From a checkpoint of a small transformer trained on Wikipedia.
Size: 14 layers, width 128, 2 heads of 64, MLP 512 SwiGLU, vocabulary 8192, 5.77M parameters.
Each number is 128 + 24 x the weight over its row's rms, rounded and kept within 0 to 255. Layers, rows and columns count from 0. Numbers have three digits each. The size before them is the row's rms in percent of the matrix's.

# layer 11 MLP up, 512x128, rms 0.201, rows 496-511, columns 64-95
102:117134164122112123151105099110156123123126126076132148105156155102159093144121133121136147102133
101:102143099093137150088114126110087113147157125114111129160127132118094111095122138113183174156088
098:106126099123137114122117147109141123163123090140096119135162135124159128142113136125120159092130
101:113086115140155133129118122117132070144103124104163098098150176176152132104167184139139109156168
102:111068120104132163091108127146135136141137147089156113163106128153133133149137142153143121114132
096:095103124163115129123140150123131148143121117089125120149118103093114146174119118153119143127113
102:122159139117095119169138107114185118112096133126171140151096172117106119106120112138161123113111
099:151132120154116155099158095148122126091155120123125126077151076147122118102111150129092136110124
095:139071160115140107132140138097103110151121096110095161137104118109152134112130135098157122129137
101:130155127128135132114120098115124132095128107145091158153123138132136085127124135131133150141142
098:124102104147146138172170157124130100145139158101116144109124141115119084135093120155156087127079
099:117149095166150123133150124138143150135138156104141136137105148123121101171091135082101118102139
104:151104119131143121114117108114167149117081127120119128122162135116081117101160176129103128130134
105:114170105159131151102109080162085112157158090146132128081119152139152143165157121114124077164148
100:122123165103138145106084127145127129106115135105118124106118097090120089157138142111095099108090
096:158110160122150115108110074157107181154110113150112110108139112097140161143123127150063157176145
# layer 11 MLP down (transposed), 512x128, rms 0.0934, rows 496-511, columns 64-95
096:131102165122107107085142113108144123059138153143102125067164134112128121128125162110189115131190
100:164152086106167152126145120152161131146117144133150162167122140099121149124136140106108141124108
100:140144157155094138117124107083096144166128164109100135123135147107109158096137147102115129130123
098:109110079120121133169080151145121141151149131133148107093115100126111093117125092149120115099159
099:116121094116155092125133152110108082185149119160106132150157151138115139144094140153132139141151
097:141145151145099090141174136144146170168129163136165129119111141159152118131122142141117124150128
112:130143112077138129104141095138121113122084062102136122100115154094170141131101108092191112126118
100:131116084129094117129109128122163112135160154110148130115117148087126146089129142165115105162125
101:131138150116125095121116143143143087146093106117108111105167114139157174145128116102144104143100
098:138114127058127127173143119134130132128160127156086155076098127107113079132137148124163154131102
103:146096128130152119089145120118124085176142133124142127139108144174156116116121080126068115113115
100:094147147133152129122133126133136137158133141112148135119112090103109107151180174150149144223090
097:122130119152152144074176117116110137156113113133149154128126151139112109140124232143117117125111
107:144112127112081142133159099114110137108130136106141170104110151124152121149168055146137114111153
101:125125135119120105077105163126114125122127119158174094140153091115136115145121188122140092143116
104:141088156140129160138096100150128146113135136111110143159086126127102118140171088106099093147130
# layer 11 MLP gate, 512x128, rms 0.193, rows 497-511, columns 64-95
099:094147150118131153116139137150097137146098078143096132129124120121111115161124117161131131142112
099:125101078095110160137118168117169144138106135140123143153159114106132159156147119116106138095078
099:110103141107101123174083126162152097133110151130096109126137093087110095128083096141117187114117
099:100127100143129097079172122163130154097113140123097146087159115133103091105123157123121130128113
101:162106112077087098169162138116112114122121132117165103103165138118122116140170119154119108121154
110:154130147117124129162133101129123106138109093166160162099123154079103081146162075130127186139088
102:088137117117120134147132155101107101142113090150085117076130158145112151142190105133137124113162
103:104120137131123081128119091153143125160135087133133134123139105109130145104146095157145121144111
108:110174141133137158112161143124087136149156129138165113146115090092083160111116097130107128121114
099:069133119154135137109173134146089126142114128120169095108097087126147116084116132135123131163098
102:161148143163166136143125129095151167129122156133147134089109120093112140102096106153126131123088
096:104140122126119157139128110128124138127104122131123084142120171120113102059129182124132110094135
101:128119123140154141133114097096159158157122162163121105148119115134140158164137094070155158139142
097:104140141129073142141138176120118163169129103130105163138092120132104107123081099099131142076134
103:100138125139107176126116107145142102065134131099140119102129115127140132153094156133154113169083